config.yaml
num_hidden_layers: 12
hidden_size: 512
num_attention_heads: 4
num_key_value_heads: 1
head_dim: 64
intermediate_size: 1536
vocab_size: 16384
hidden_act: "quick_gelu"
norm: "rmsnorm"
norm_place: "pre"
norm_eps: 1e-05
positions: "rope"
rope_theta: 12900.0
rope_fraction: 0.5
qk_norm: true
attn_scale: 0.125
bias: "none"
tie_word_embeddings: false
parallel_block: false
init: "uniform"
init_std_qkv: 0.038
init_std_o: 0.00776
init_std_up: 0.038
init_std_down: 0.00776
optimizer: "muon_variant"
learning_rate: 0.017
beta1: 0.9
weight_decay: 0.037
lr_head: 0.00342
warmup_steps: 0
schedule: "wsd"
decay_fraction: 0.889
decay_shape: "cos"
final_lr_fraction: 0.1
batch_tokens: [65536, 131072, 262144]
max_seq_len: 2048
doc_mask: true
z_loss: 1e-05
train_tokens: 550200000
max_steps: 4045
dataset: "wikipedia_en"
Each number is 500 + 50 x the weight over its row's rms, rounded and kept within 0 to 999. Layers, rows and columns count from 0. Numbers have three digits each. The size before them is the row's rms in percent of the matrix's.

# up: layer 9 MLP up, 1536x512, rms 0.0688, rows 223-275, columns 0-127
# down: layer 9 MLP down (transposed), 1536x512, rms 0.0422, rows 223-274, columns 0-127
up223 107:530448498507490497494535508513439505473531451385601538483526471526503507468518421460482408543549488551545510516574504531512512544554521498510560461488405558515581511486455388522449476416535451451539548536507515611497445469541482533510547489586500608515505501513447421457543517379521491465496480576453467532463535490431504444593489399439509536498446489490507448555508469428473524480449
down223 103:587492489537460502496538570497427545527494443580560535484497572535462465600559390466544457483554446576515426457561340494495438501396463473479504460511510501424529396508367483551516422544541432509479475525532466414501546469596412463379622458572497528460553382556520551446470525524501475467470573462513512431459557455493553458495543518458459421559546526459496534515506532515449548423502
up224 101:442482498570557523500570487503472472537529462531507507467504544586454619498509532598604519411579444526560479643437500550528440475556554561591464507419446474471498437525518536437533450538487587471519527537448569582511506483455444566446536490452485473502520582494507547490414451456518562545510463514478563433573490470522465504487527539424543519560462506468443510524448541498429452421513
down224 101:446485509525448552444567451491563420469524535502524489552525448501548485504522648522459428449359500540510559446520452368507478500490486562543529449533463563451464488519462557442484492513482483493554546507412499414581511507516487511509542544541429515538537464497458503573477576533432421552500536462458489439610496577504456547507436511537488548563478525563504522482453451586573494492503
up225 106:561526450521528411505584527476421555488511432482625523485503556551425515415478509390526499480460539597511428461440538488605415472528540468495479499621551464520531511506513487502492398563561506511484547500533518514446516553444423487471531489535512484515481459490494507453439459523458463515455504498487461500552477596503434459636550515477681532447495562512424389486456548426487430494598
down225 107:445582529532480454531464542531441568588507529495416518468518458536468523453506515437626420457565408524495581530492506481469562530418405530490449431457470420455459527476567537508562538555480495487538547559425487593479524505422522442489529503499594516530523549509562541468537532569467468482571480480524518499525488525530460543525487558510592386571514435447509551522515428442521417460530
up226 100:421575526455409481413507457481490532554391502445554559430515457499494530401454627442577431501521589545574414431477499441513532487550511512494536596538473496445445510526489460562480538433479488491480491602539467519440469514479446559524497483496604448519558608487485519556431422535495539509543512460633455468508456619557523526458502433502593599470529524518431510519606483436482476428478
down226 106:523535431443380524523517541564554586547534484441496476525507488501519507538497546498505463554520505475508447511477502344499578553606529486398555546538424525555465499639518542522471558532547449505493484481468543570490558447464426455443577471408540585486508530552436448603501553469451542634478395399520345494443523473448460402521558458501427506566498543496548497489519462466530555449458
up227 097:450485486431447559491472438529436440486503508529565565552559509546433442478436397557446559503513651531447505520585458475483474570460482534477600549560461537523495513446483458503438542546484545538467424568622536432469413454446560478577512496443461561483502549609505509472491551459580508461511461586536430566396435454455548516377584498443448554517433457541548486529593463547559489613573
down227 096:387521400486531578527500515610531414448508491503454479525552522500512489457467518532552517552490454501477520634489406503570484462574527529520546484497547535471517498567452558458467461442432533420488422486469563576488487487571564503460509504461504451595580485551518545513538553492470592448567514546540447497594505461489478432467514494458531512497541504464582581467557471528466454530509
up228 100:518568499525514485581515516499534555430484443530525482484532457504569498589575559436419532477486574466572453551464462472540360546424488521451563418420448547469549490484564447420455470447415465534442551542542527588482488490475541454541557465409517564508550494608471516491510447524493555471459394575491489485551546566450553491491551584411513503450542534544453511417433477557559467504463
down228 102:441451669470576610453451540449447522473517466478512539561519456515517490482486519518517541472576554518446419526497409539420498471422465486537491491534508460567525518502473417522501548525515522517542497519484470445534562513544464478555543528462553396434479495354548433521556464496424522588476538558356520529548571511495583479537479483475461529489455490425502501570465444543486506462546
up229 112:504500614560485515512562394523466474519462457540451453539512476504487386423442445462486480487575546468500449515490533478507517464450427493427490502480494463479507554525529537501564448418449593516513507428496457471489555431506516450533562499505409464506473538415599519525450536519439508488583447403613495513491515444407493535541571547495508577568497478477447544586519493440587578540432
down229 109:492451578507431496518553410496448473590592545497428508446511566442394452437507409528614441493618541616547488514474503470514557447534499394419485450484531512524528467584548505429517508502519463536522462444391491452502508442588515575520504514501514539468407476518569520578484592485516551504414438512522424525458546479425450506501551448496391500572551546581464520538499524470548499500421
up230 099:430476505447487547535412535501434536420454527403445473424633445598547566474485436559455488485507427552471525490488469467442576594488457507529585504508491568434449432451437488466438497413527443522507460547518482536455557497614471507446464481512513531561521487591558487502530445521467476472460497553500369542449492466557495479559434458535520526532476504507550531541546446573538509477520
down230 105:433462510529457471514506523536467499492443477476568521591504456515443460429477433417550538464493516498418612543572458493457425515474546444522452437424539571464488514519464489478500461435506498519501475547512603508439487554521428441510559539573483596457454549474491466482543570489512547504562504566506497516556408439430450483417575495455452538553397442489556479526633470422415525417558
up231 086:603584562570522604532533442521418544510476489379496528511416534531513368511569567485529461512548544490490455559499511578482555556507566553475515414522537492484434614492525610522539471557538565480453407412484567504601472508567425396496503436386518485486475443511416462514494555577480459485554582556479430450569518498534556518494505566540577483504543534504519548440527526461535574483506
down231 086:517415553356575505497484524566559441572506536519445581637515471540512525507437504552459558496479530409521559482511532441451466610530433478441446523529522549478444486488446356449468540487465457483663486550529474585438480486476504499449443468538504515506546498491520516557460538531449535561504625365519518447464532524475459450522461526497536456435509500449494594500532447414490413573556
up232 101:438529550586551474456492499493502527456587571459549560475558605485482433439481468414528554442605600545467483412523498416565483418589526574555421519484483572573432468490489431454513562438455412530520487505399507494540560536521480503448464494530455433506517409486557539431510552479528541585554406499504481567603503538528600532471454475519468455440510494526516538504521413506498551447511
down232 108:548466470466466504524550515526417498388475457456447480568462455566567453431568503533478470426471477421570518500523556567483453540498577548541547540485448497475495499536451569502592498524549406450498485452519486391483420379489494505536479493513511597571581519514477518442447540470559466584527466434459487602478519499510483437429367491524444456526436493584478509509490519438471538416455
up233 103:497434403471452449521459523530518603565404500484584548469588378599518481474460478492615489529515550486541498553496497418377558496576496522471521473497499485477445405511494487460469499517477566533560541561485469492553528525535561564492494536504496508456456525516440597549410553618471509481485507482429414488481461530540379478473457573455568611524499593502534595493486469505559537531499
down233 103:507371483518504529485459511585520512480552481530512578564492424594474513532442403432468518487496483524492397475540647397552489392497434556583541524586523496498440602597455564493469486530531589510536461509552487427495497651498580401530474418515548475452551491473469619504523490421486506566539481519498480405574463515512541536563538480566491611545513453498423524507483529523547527405466
up234 104:482538413560543557496555542431444426460528502490527462522498459560580538542539568468457553438440571541512511459502445490554530550547448618467538490511446504561507424425462501492493542568453453486509567496427550429521516514483501496474427500410598451498619431480499554433452551493498500499510520407510467483525539545589485493455484508559486507466448538451475563469535562616528456529583
down234 103:535515521392466496490393541513540451603439487536505452573524469524458537489494539393439468478539402516510515568502523498422563426510498485344436487533509459491557541395526516459518516604494538529458539470452471464564386473451526469454549527601516467579435450470513608594559484497580521569545501546539510462442576536433484478511464552488515588570459472432562539490528543537513548460474
up235 111:540430540423537430465488557577517463597454522525423508411549450508432506474526502443482464535498471519485492432452480542463437493556475535519557574502483553556516483411514555631449390510500587487492505521500561437591501541478556477480595518503472433534527484488507531593522425453494469437556462428493546396504479387509605509592405444479554541586595488530493515506488500578532492504484
down235 110:511506444557449450546455496513504463549460482418449480554446543517514519536530456443405470529550459432546506478580555520619527456597509481430517493494452489629525374487485420507658539481424550516422426437419482487448425525410533381489472585528492499495495534486573438574521461416596554569509526470476397522488461559419587466486519405458569523506527503550475492510557472561501432453540
up236 099:502570443530474543478403546483509452575451636517459513456538432511533470499472492540467522393496463447493562476451585563477424469534512469483542505525506506588518569528449548553611543513377544486555546575500591538460527489467421558497498501506406617479580519496539620567464483463437458515502622520583450572433452582482507463528517450466398504513476426504363500506559573474468488539480
down236 100:551436494525472553568564480405575520495543484445472590533565510488568472478539536496517484531439482526511640444591454444456526575540439562560481453448551547449446492529510546507480471532495501505416480502549455583529490468497555456455457524578507582554547423462488515507582528615568506460556479495543490588536542376483578461461559605567522473478486532501498405477492500530477481511507
up237 098:641574479551501481458466528476468494496494476483450380401519503466511467526415634485490471534525546501497579474474454526440483448414515593513425517437608495580509549487422412550464546499540462489549530528581503561542450629432419411559468504521399496519506416520517458516430550550481388511457452553470495569439571425467533453540421527447516519567528461488519529516573524512512468476476
down237 097:454537478398473417508515492462534458451515453498539423483547463480539591515543469485401449527465520559511553530554452541431538456506548425510427462588393391473391401490486401470549499573436555447450528458511563408447516520515549536567505520577474532407457455533511456455512434509461535490491566494475565394478503398468516508540554551525532514514446503471564543627461491521438526458482
up238 101:568408589529525553526513499559510489596469556462469455556512501441452534585574606591505477441514505496553482528512488518539482517573464493438477541414510587425459576491534528513600471527506528488481348457538461455459468507517532520507458547489376547333626536382496537523476501520489486469423566531497408557432438503505485503497526465441531539568457546488403394435498591608536513527505
down238 102:473505532483455533508456441474538438535498503489530558428497414380492422494538512511570505557507466489470412502497521463507442528444504561497361522478469547513438475418492569570580429456536466465525402498457375495496477435530565508564521496466441401498531570507547558525453513596517610389428451469528512521514537504490567498575523426483496488514573483428520542505578543541485543490541
up239 118:573479494448511503499522536434421530465594548519627534491572439560617464462429542504476509509555514484498465492562459479469508500535600497483532440482509494453447456522536534523484518497455472476515509517453454469588542452436469586457582527464472452483508570466462590408470493440422488502541492511447524549560425479583529470452402530487490541516437482435473510525575595506474517472514
down239 119:498554456565495511489546503501437472573511497578534503492454588441547510456562508534495465415526590490544432435451502380551535504529563505519516491479448551503464465478538417576519542582422441535457486474581557463469468507432397503492515567513615491487453477495428476511578483472539439452596509512451526456511466455493482456435520422474525497462572514565528510562526519613484591443543
up240 087:529520527465526495428398427477495513425520562593483488485454474410563571437557518543534478545527505510534546495471496573493516578474577518393472358543585420510613423479508440522397426448457484461498598484433455570444453503562408568522529388518536548462481524625514550566522577456354433506465472526440524474568551510459545509501537505451559551504438505461483476618444513498577531440509
down240 088:570481468517493482405520564553474484550452609553479484523515611540503478592417455569504444541503464485473512439446513472480486416472471493523499566464575573439471576535470417494511505492545472470574534484428525427488405515514508480495556442513476443505440474476459513542528464451484539452549468562563511540561515444504511472511465513505474465607485445560595487460542530425497430500487
up241 106:422511551559495507627508494473566523506552488475591466464458523531457411480511530561502615500483601493575465487438508462503571570503445490512475568420476460618511508442492523496479551481526517575557517483470495529478528549509437568469408468549525540527452446462458491551497439532535479460447529642579477483582509608527471553472464450470427549561527493394472497443509516535533558508581
down241 103:498495467431387473465428443511447472537467559447531511561517543463485571514480409459462368544476526534526465561539603463516516408448548502475475539472519470512452481506476450427417508552366499515441521530513601447518486562426425418491491468551451471509475449421516519590507473572489500390545494519509551494488450438552562461461539632484528591457525502486532494538450418475521512491479
up242 092:487491507457466465510507493555497443501510497400448530454549618521470553379481453578464463434434497536588618531539552507591488490499493525539519536549409448474616529445521420466438501389550488479436499507501524524492350510554520493557448485515408503528500546434575486392417485477477531581447528578497470435473479497644509558484501593554485582520424493478506450506513560540467522515541
down242 091:457534542378501576478525469436516454499495554533521500536585541500414557335500546457525496508428473530438572482495456465428491515468459429456538454499486424588562507471411393481457459522505542484532484431514506548373479487516535447449513482539528469536527520552393494496467488459518499435456474423406549595527495399484426579531544508480562476525386550438529473484457619592483404430546
up243 104:517412490426510415528527511472437487411496544489480430575477465502537509607547566594534554531520509518501556409523488506473534574562409387434528438464550519408453499470572463524454564461476492514519553482506565518477578515440489382502467531387460439521526461381482447486540517500554571494588555487496450386550560527583561553447519443416606399479458477467400477469488526448542461464465
down243 111:504493460475460507459522540550513497420470515559441467464485571537562499463434509523450539496420590448421601493552491440522472448544476391502527455514485439539535426541512527532533595494451515389468421479441511477428595521500440529426480445501510431562477438451433455432559491517495572428510458466534455444543562511449569525486491440471447415466472554473436484471474496456471499510423
up244 110:524518518557523509500507600491431487435446525448452569535496524616506479457557509385519476490499529462457482513470515476479462472445461571463444470545461450471574607567530607550562477549558494532437561450536459576517486531516506456514545427517511501466490571494613521440505510506473460509528481486591443488583496450509530552482393563417510419449450400423546471541471469496474495529484
down244 111:567537498521612417548439431460494518465486494503549467556531525512465502529544413454532549524479425470404558460457445431589487406482507515534500451460516531567572529525487414511434456507527566577538498493439519393526603505434463512564501436515421469443519461501495515378484489505493523434458518478499423553443532483496542503499538394416547467616531494523453569548511556552530489488537
up245 099:499559505502412539499471526437442541560520458474495609534450540542472490456495506459661459452470539469511490515515500444463516445519396485523499510588464501534469508453505553488552439437553556476554551511567395563518520463542513507467561520539519518536575458501420592484420523537396542495512540393414505533481476510545565488558429423409467577463383493541501518491435443515555506477514
down245 097:535568488538424394545483476460498469546567493540509447427453509552424436410479469462421444506394534486451533501436481462499462463574509542479503403447515541471541456438517464463556440544465497462468476463444515463470413451415539460534489528562413516561470497435421480464432457500440563524489477417463483448470508524628509578526440484485546558463470491494466522509579473426514496379494
up246 109:538463430481551485420452522475547455423414572469447490419505521495506513520397504493539363570476481570470517481514534516514494502584582536502489511498509490560429511539545455510403531462533480547521517501409463522604529458551520565481596538564532460557566544491607465363455502559524473521531487545529502552512486462554503436447487488568462598449558551522575515544479485406516544603557
down246 108:485493408414593474525445454378637425579500429575594497572458470484488435585471480537541469506468523518530562547528431575545505469393414500468498556576416515539445524462517505553515524413430518631520407411512492445517453573495491543468508533537528533510410408488452494458559431594375445501413453547435481556521528437479456444458499513480534557540542512483505599519440439539542641466490
up247 092:451487531399554554504464448458385514465479607487545415523518500470479454500532496507528492500461548611483529490432403458496431484435527567562548453446487506532470457386476559450480581546492523407447496510506550493476499496467543462495567502552538467584471465476580563497395585553417508551480469560456509538539515477450510620522462499552517538499527472518485488539416510481473451546548
down247 100:477557512457517526438464466531559522464424576470498482403433445526623577491470540560484517408474467488483539572479399538491425490548556434403585388543386503510507591401476534502479595450501578513549546384457547453447413460524537468548511475542555426514521456559454485487534515473487507377513507576530505574453464523548501469525494542522479529536469488486474490505409586527540564546532
up248 113:443474500497501452476533553513470489475439579367498465507525531647530592514498499442574600477521460450490486450504552570475497515534424511498455517473491616458475497559494517506622505546545491488400423469495397547480459504471442480544474580518460453482544512539534521462370413534488526421495546496471549512493532473539466502522566462412541532557480548547370540497476491538516537547435
down248 092:521518496559435456487544585486498538506519587482548498489440396528505530545475541480508502489462557515459424475404575454465356496361465521506529415535502469510479524574484509505517493431561634485503485476564457536385494451516481414589531520487471514489463461449646560493509541496438510518520581467485485457605583501482495523518517428447468361484532554511597493541476460443516574517429
up249 088:510564455536566409449522523563394494494500552524486528509484573573495456518492538430485508434527551472512502565482522565472566520593557538548515465534419513418478444551505492555576515555495430488465473614562502576408509511403484613546494616509444488455512457497552576511577454535446495566490552500428452478515486461528492543551418461486484584570502497575465587514426536554488474523467
down249 093:493466511478530512461537508605484502476523456496559571546534468561498503499529475457455534611432516451498473476481479550489476497468493490446495394530545619606506425452538509572503577525480581504485488456487609493558449386575437452458471438465492525504486494553465372532508541548544454451462519516500526597476518498433472585515587531523528386508403571491529499473481548480481486556529
up250 092:508442443521523586544449522538412469550504446524528459501503575551519495454465431528496479539515531519515545518579521405504458451511503570481596519499485426471438487512476371487583502505408386475478557423572428533505656486407465475531399514463499465486520527511569473469464492488478554467442487467501474640550414481516507526476529527487420508460493468504590496533551528376538463590483
down250 091:422544519479516443558442531528501449483416449523481500439503474483502452563545457510455446520586460562484476473424491580553468469488426573467414581479497486440453584441544553386416517587616446543441466506429520495558440467495581564491514545448551467519494546490519495487523501529545514458424474520481531439543535457564529573504401476533455543478511536517464451543466565526486595459467
up251 098:485563532479488533440398476499431595518559393523509395476481494470432445591514456466550623430559492486552441499460500547474459480459552461495524434480521492530597521536447485540510491536548377519534458431579525476447584414453550468507576479497503438515470551529544484473475543433452533477460440545485594541468544447463513574541434599449440506523492413483458553477417410533521481511540
down251 102:491547464520505510533575569501470540519531496521464532471419492468544446523544485486494479506487524525564531474522411488493364466565477471542509521576410472426531562471571560545528508482404575396565398423496495549533431544550489461530459442465405464433546434645511528557479472457522424462468538515535533520550495400471429529471515517580509403562497590407477511486526554598524471518459
up252 103:477482488538605441554508501540482524496515462482549484510436428469482425483528519469498408450536507537473595481464480466547525497469479512498499495515488445579504446489459490523485571510480511454464520477466478519410450407493454497430515504475448510535424464504545570507524561508581485489507506448508559558415550503586483436442530479421526464465463481495525523540531463447456486565581
down252 104:524552478547469534512470512559462511498560522500553475450397433487510429497500508517464469517551549512543499458410600473505512535515493490433547526451466463460478445453518521418482614444486547486543387599489407520474488492492508493511531513448483536521510586524605527540569527480462541569488504421521499470500506464455502379553598574484521563473443441492528431555475505477471474568506
up253 101:536447484480534472412529475544506458486496542492503414554447577361519541488547544478535527536525589496463551459501509509560571521609459539437454505464451449337470515542611508558501521456490483440515488470411536498537492464450465440577498554560469581433539447464434515550506490524557525451467541531479485424428483506572504539496356490391489540438508490490379475484569488498528466613489
down253 103:513553448494466453522602609579448450529523397437545405554448496411478534515546579558517502604429519489434519412555545531494391530435529528483544447530440482442476467494471475418466451539471523461512493512559491421467492550506612511579487537443471515460444519537480583613471486539541521487467528484447428440482510471489411519531617408468519509387527598493511508466536491446468429522510
up254 105:458430493563410481470443487540520436501410489466415522537456468450500487461444517460484496468520433510453474474508551461514479588427506453543512449565450567421528448502542450494508493508454505483410544475381409449478524467541534496544506527594439438424398582575481571532478444590463480524451542491449451449503527492499560439413567437526523497475534514466485497449514447547450567564553
down254 113:461531447466517581519573504479473526501492452450535475578477488541506526580571526560515472506489420514461407440533492534501480433517533473578436589486536460500451448452483469505513558398532568557479527578403465512511548520561526459523518445562505482429398486469463457484489478446539446529546625460567553402547510481468430471527575512533540568460474534436543550520559416520619533494498
up255 094:455481526584520486503455466472427531519426456434442499533475513479537414558471420420596553529545521509462496510565463420492422575425516575450477401506527515523476582510389525482512502436495510577523560484518453472527520475474561446529497494533523579538649570455558580551407417564489579498459523516479529492443486498592485663547517533487540493536465431481491538541482507510506503498560
down255 096:527481535486432440536509495452470568433530496513487531581469451470475521412480431538449555504471420487484550521582476458496526608559493528529493533557482569506451499512531457514497461462495509481454428518498517475577469524480385500504468497574516465486454448502512508411534470466542532373434536581544539488457632523574512442433528419506493498454492536633544506488479343687491556512447
up256 100:543517549516555451506447498458571530598556557494425458427505577523493515480452486493571454513562508535495491490542396520539628529482444475494527560573452443532514526482445548569508515463513532548496426529578508482501502428563528391507430537575534453536458529520509510515541534539537487480490507599457474447482412472502476603454516471582508476522479527449474448458427371478444530465481
down256 106:476526543482529444526527538422464544503525468453417520518475472472597492524525422541437583503355437447519428583475455365539514487427485555539450516517455506476548518517482486511560463455481518463506495448520517538586576491535512556443640508462473510470492452488537474434563463573578489573556459427410444523622460492547582497482523490498469527514473560469473581397478455443423460332482
up257 099:558576484521495489490524468493492568556514452449554546521440505487409446463457486512483453585532434533480597426524530560533447546497495524561425491503525490395614574460505530508482541482462483550631442513552497514529325504555390565509506510396452509483629460441487491533479427556570555479464500434499506489421404534543484521425418427571604395480471534556465379449510500563409420476536
down257 104:562425593563477546376515503517467529383511451496553526540491505562491497580511374546579496507506536481490550582576474585498518537533399512539442499551506389526427469601481400466557475441509513486594566470472478528516472536481451530479506445492518499570503484456510529557531605453482481568540473598540520570443485475466380457539524462535492403523502512577440442525586495444463513473502
up258 102:568468506580477463431457511487546473448518503402470530370480525513466551453540518444515475515449463573474469496543498603561461522496481503506398482446520570442525438409500468526417563360552559491470484605513448518456549537547529564538451463466450483469419504526464492518462391541538472429400497507556555452461525504477540407453520501542486563571363580496497431507454486461487535511538
down258 111:532571445460531521550463478520538531400499617462529584539478527567536517474545524487403396492454640530515628427557446428480515480470570476484457440499513476454541438473515469456404466517550531489461518525508486446434468456501595438500452405503452422496497413551401588583541476463430479433510497492468444429422418445493481558452493542512527514447512485592445441585433417471545510567463
up259 100:583512494591497492523508536487468517435455504493488461481517513522550533554447466585475511477552467526489503576511519529448481531488528605476440536557582495444542546511523495452461492536539454445502490453573615417560467439487557494494583478419468532506533556463453594448521444528461507571461553541564542523381493412489568499530476491592465433593488415424477540431527515493490513478497
down259 094:506545456466395504438489504578673545476466478585522433586540471495512588469493403559586530494482462484566512433468536558554468479507540531549486512520546476471407529479541514473578598576515512427483460463516478515437514548439545603497518515556487490466484477541485496534533476537512465404536525496433444481513454492418491471542512424465520502556503531435539498463540454438481524379454
up260 097:450518499511429499478535489472425571461509464501510515536518591457569481590534503475464528518392464460551587521490521521470457539445310495492558520467528508464496482632536449529553463531471428480597530448489561483495402529480487360477633638465437522477485445505549449581435483394531478512521454476562593507552533540443428450573531587435594490482513536457538468424444545478528565576481
down260 095:603412561344469527468507565522485542508606505502504427500437523515484513579554530480496463528576571500569496501555507542575504487535502550506499530448417508484497453469481497576499550462499449446560438563473463552403496513529407496389453572550494449507483550546547468508521477454541471529528521473384477474427455555450541546610439406483632409571566491481490388495567538585511471478513
up261 082:538527490556565558512487576529575490545425543480442478600435501487422502491454487569506425429440468460529542469554486520463472446441456465489524480577486442609549463548455474494477519415516583430443518603449396490468523519432464397540418407503555420532567501497521477549603583461542406504479527474574505515506490484513539498502358505451500448552503574516539520473512555475520507510437
down261 093:490495573345519474512532432452415530558584465534556398419575568501562480562535508439436529541528513429490498558409541530521562446535462563529449537451541552533468442462489529474436515572513492588485551418515560521464448461550502551506492523478442496473484458476605445408438436481513540390519504495430471479377503509551507395557555467497548499518549430544405485519496480460518486502630
up262 086:504383565514497458491562527505451467595524441480405422526490476478585489407504536546510465473473517521469460360531428555439589489536457489537513506508471566538513515579455504578339501438593533532470495509541483604483452531451490547488511496453450554545552474565499384482452453496501527513530472633495416543474543573455488590487457541574495508402459520519521438501477371580497471461474
down262 085:534388575395525527480474577561412523545563527392522592528547523453454590537566432474488481539467546480493566535435500558396476476522558420405448511430495424532461529415511508481437419557564412377486439466475475503546429453467574526495448424420494486497470456498507561479412500551480535518549493459429444431548548560486470512562566487415485427440479532500499590468456539479514500514584
up263 103:489472604459619471534430532506542475543573535504581501417604548479492628519536491469480536517524546481436465515509484530446508506513412499519458476422484433489553502556559483448532495530416373544503613556479534519590484456436520539512477448512511604535542529496572540477526483532444497543553394560477465538461408396453531448431444485564455558435466495533506459472569519495586446559505
down263 092:497499521523481534538430562398558419458579470479521523454497509568561482495481450527456505511515544450503532581482600494505481415463519503367521532512473476437500444449501494441599466452559505438462466536481474498519479519491484468491377498519443454564596511577515453445471499459608531455577552626458587545516418463485472479368455582525491452462490543391573479549467549482587424463440
up264 106:495491565559517542482521555480524451518490462510458498492462566538449435577535467469552517500503590489479452462521526567403545424539532519458451537538563446598521503374522506531478559526434454499534532579505604477516491490524450508479483521544516431510455498479415447432472486513537519455577472457478502497568493542500525440489451599430490568585464564548351493444414466463468513445544
down264 104:508484373461454505571491442514487558444474481571519568576543480532527565473562396548495513520546455506556462522638480488373455494417464453537483481467479496514512531476501486477560551664442526514490561504453510604435508436466429476492416536514462487508486441551531530427552474471491527541481440529511524389550546474539493469490492446523577513463450416533423513446522476377395475410496
up265 082:552463605451585497350465497540498517464440541475502469485526454543566563508518491632499477472455512501509563400485503563509485483521629516516534563602517432563503482467544459628556521482554537492456479407474466533505586603465552532490427516524508427505612474517425482613523528458536548495511477485485642512455517525489579497475584524531458431481524459506558508498557474461509501512505
down265 087:430488412565480564514506543449461475424556481505545515507517540422467444444503525503561576567521500555488458519414469534490462474404441548501527471419448574480510556515428539479408510544439422526544549559444470543468407486531449448530484448378492491556419516546519538479442501583483529543514541466454487535474503475559436452521448473477490535537564543484451456533409522512471412639494
up266 091:557498542451458560497491489472493488467534499514531441547437464497554482484529586613434488529420541505436541505455446475453482429491551511458510516477511583545475405418500557468512492593512474497416425437680490569516556450516540433472388453466504479534518530517497421521540516438448517537373538562465541491515513491454523487597367428425594541447345520540498437506474442542518572486522
down266 090:465496507509547497471587625575622527606493446472592486527516517526537502493467402436549494458595518483534509480430520483483618547477495516642485527482533531520512566514519454484549492516470469488511538529484535458503371541496548535440474450384543474538549477480504574431480426531554517448514413488515585512502445516568536576453415531483440493472558476497501489497524537473411525436384
up267 102:482450566477558561503406369621444544460389489493415553509446536498463529463563577495521515440464519543536457541469508447509539458494516603483510470511471559498506441524499492501508460528550514463519544452553517495459554548372497569492463454518448592486519517565423452374528488489543551462492561430515516498401546475526432454527471441577475485454463510510576540489539480514478547485492
down267 102:474481530447488544585498530491476567584510606503503569419502516394476535438506572558461401521502466469423501512497447465433562481472435506489481490439422516417527494558469491508549505615451515373475539549461569509589478446455588493516464532478485502438549484563453503512559552431524559482462514528505457453529483524438473547506508512529427480537466489547441446438428437516415498574520
up268 090:476540502492503523530540526475557476516590509422580616469402495419544457424435599450488551476561526497547469424390510614512501570420531539491515404525413559478529541517585592490523532577509531408523417561480516465438569544501535437565488603497495457572545568490452494456496505445565406457460529416509483394447419511505542494600432472544504488440490524483491512472572440430437523643487
down268 090:460475579530539465486424501554519503546453519524498557505495469617452500618534530496421484475584540521430498399695523466543519505540580504501440526473522545610514518437465542465519506482479486593562562463542503486480468542462421433474447433507527465502546473544522429434565462563379510506577477563532487511486529481595447457440473484427444478499465429502549524523557423506601475390524
up269 103:525478534504512508392487441533543436543485422548444463451503460514440452570366491512455485454544476584506539472581491481437460478527529460554454546513512472592560524581560540445427528497472523473500451434462484444574485388489544550518506462468525553547461505495494506517473548477448444393547503493515441594555469480519566504499489548401433557344379464471388476411547442485565564500607
down269 105:518573489465443502473459401581478491570562496488538510473460569526434545520492497572427502465540535495561422421440489475510506457557575473508459472433530552515439434429447575553465412489475524474424391504498423494503377461506564485568498535565548521609429569500439495412559477492460434528561546501561519525461484511569515530463525499543447485508420502563509516470458461420479435631491
up270 113:489577497465374559603541532600494516459529520579443443512487501485457509504525561471431536474484448426523509542512447532473590523498436522492488415498497497480547483538593496506544463530512474509473509488467471651543516536475458534476556588438571562462518633557519480495524518473438491484477550599536448507526534525554530476494539517481471385452492454536470531429548568515435520508490
down270 114:471448522377520519483477493518570551453525584573455481437488527512471478436472512581466516526517438384519554440423517553477466455427449505568508552517538510580534506457499512448435484593463456524419567446381533516481538550470504573516486420478469513490509585416451455490472463417436458507521549496474532467535486452454493491534531502489540480436568441497572533502521494515443509467430
up271 107:341557462523466431474499526472502602504414494443596496531531506426458520496491581502534527586536442535461469562493581450594461476524469534473562498532526625434482468530537376461562491525518419563603477524448494563516495447466489581520493468462549498447465489530487535560481371528482533499403546483491475438464556533503414502537447544563559493438461489484502478573543500469406547530581
down271 106:515476541477461419443455450539449544477468507495525458490455522400526525507509501527538466461463383573529564471513487547530476561522470571496465504506491556514518445495510470593521505657416470490471543417434478421489522535519483415479454527392457409585500536512544452445455560491408489495548539490548604441480498502452504543493445552454606532455558520490532468542538531480524484494526
up272 110:503419501497452548502510506495495431459467555434479504378516528496481523471555415567478430483473516489526432500462478576419485418464510588552444533487556535445469457517493430545530541455513474550463516461621482505455399479620532447494509552423530545484509456514469551440450435514515598575435525485484529568456502508533510489525521388509569424463512401474502490453463539422593520441497
down272 094:582503463464464501536484510447551581490543495513504538457510496527519514501487368510449482524575454527564480482529530426499434405503484417534558494492490514547538518518503532536526559539518527526435510508552533424487425512577422519490550509469580581473470408509484436527454404501545489541445465395566518446479459485535559557464574464607489470474556462494436510512523467458537442495518
up273 109:439469497547507478482567411542523558653458588523551517540502559513481510480454546499468526538545580368522510474484475530423469545569531506513479514511558531441484500528442489534510489473510472488588496446509561533517443455543534493510476545402498552479553476502350550542488509624502562468444505569452510419541493481485449572491529519412499537548497466544589483469540591524504506443497
down273 105:431460436462554423466539528476514530579470524499506586556507479514458542514449461468385489604505443460505426475551481483415519573528506514546459536535395399501520502492543498523436421531461496473477619555452478478492513593571495520521471464472486585451487462522425441551465568508463475516451448460566542434541472539521525463509510605471477531589530580465533533469644497545424506546462
up274 100:435438540484460442486501560540470540563470423529631547563516535454568590476537490438495541507465475513515485478447456487508489463455359559462494513602458522574545482524521465512531561465458467543517491574451491547607517502422394463484569498531592497566486561541458502422556557467461513557462565525585601338480478451422437509478511670481416428506488498466470507512479576536497468510590
down274 091:556517491425506522515464493501510490495569553571481501553456591476538532501488554475537495509472560443527497454562427561521461429425466594343521473433473494467509485606485519561510521496421534443492423567541527546462443520538518449444497568542502563438491427499440488548469443582524504514427549512554533490524496514440529454401537478562587524436477555451635607515548508530432472508452
up275 104:530508581543474492516503536444504510540509617433452528459510491468432518564530605551511462488532509506400508488423501491474434580525493570469523610489451502560579508420497517538482462543563351507556495449539450589526494463448454495483480466500443501485484446442551512484499623517447506516454535534449472489362511460437549404466429482528386602485568467477438486528480593482451501539457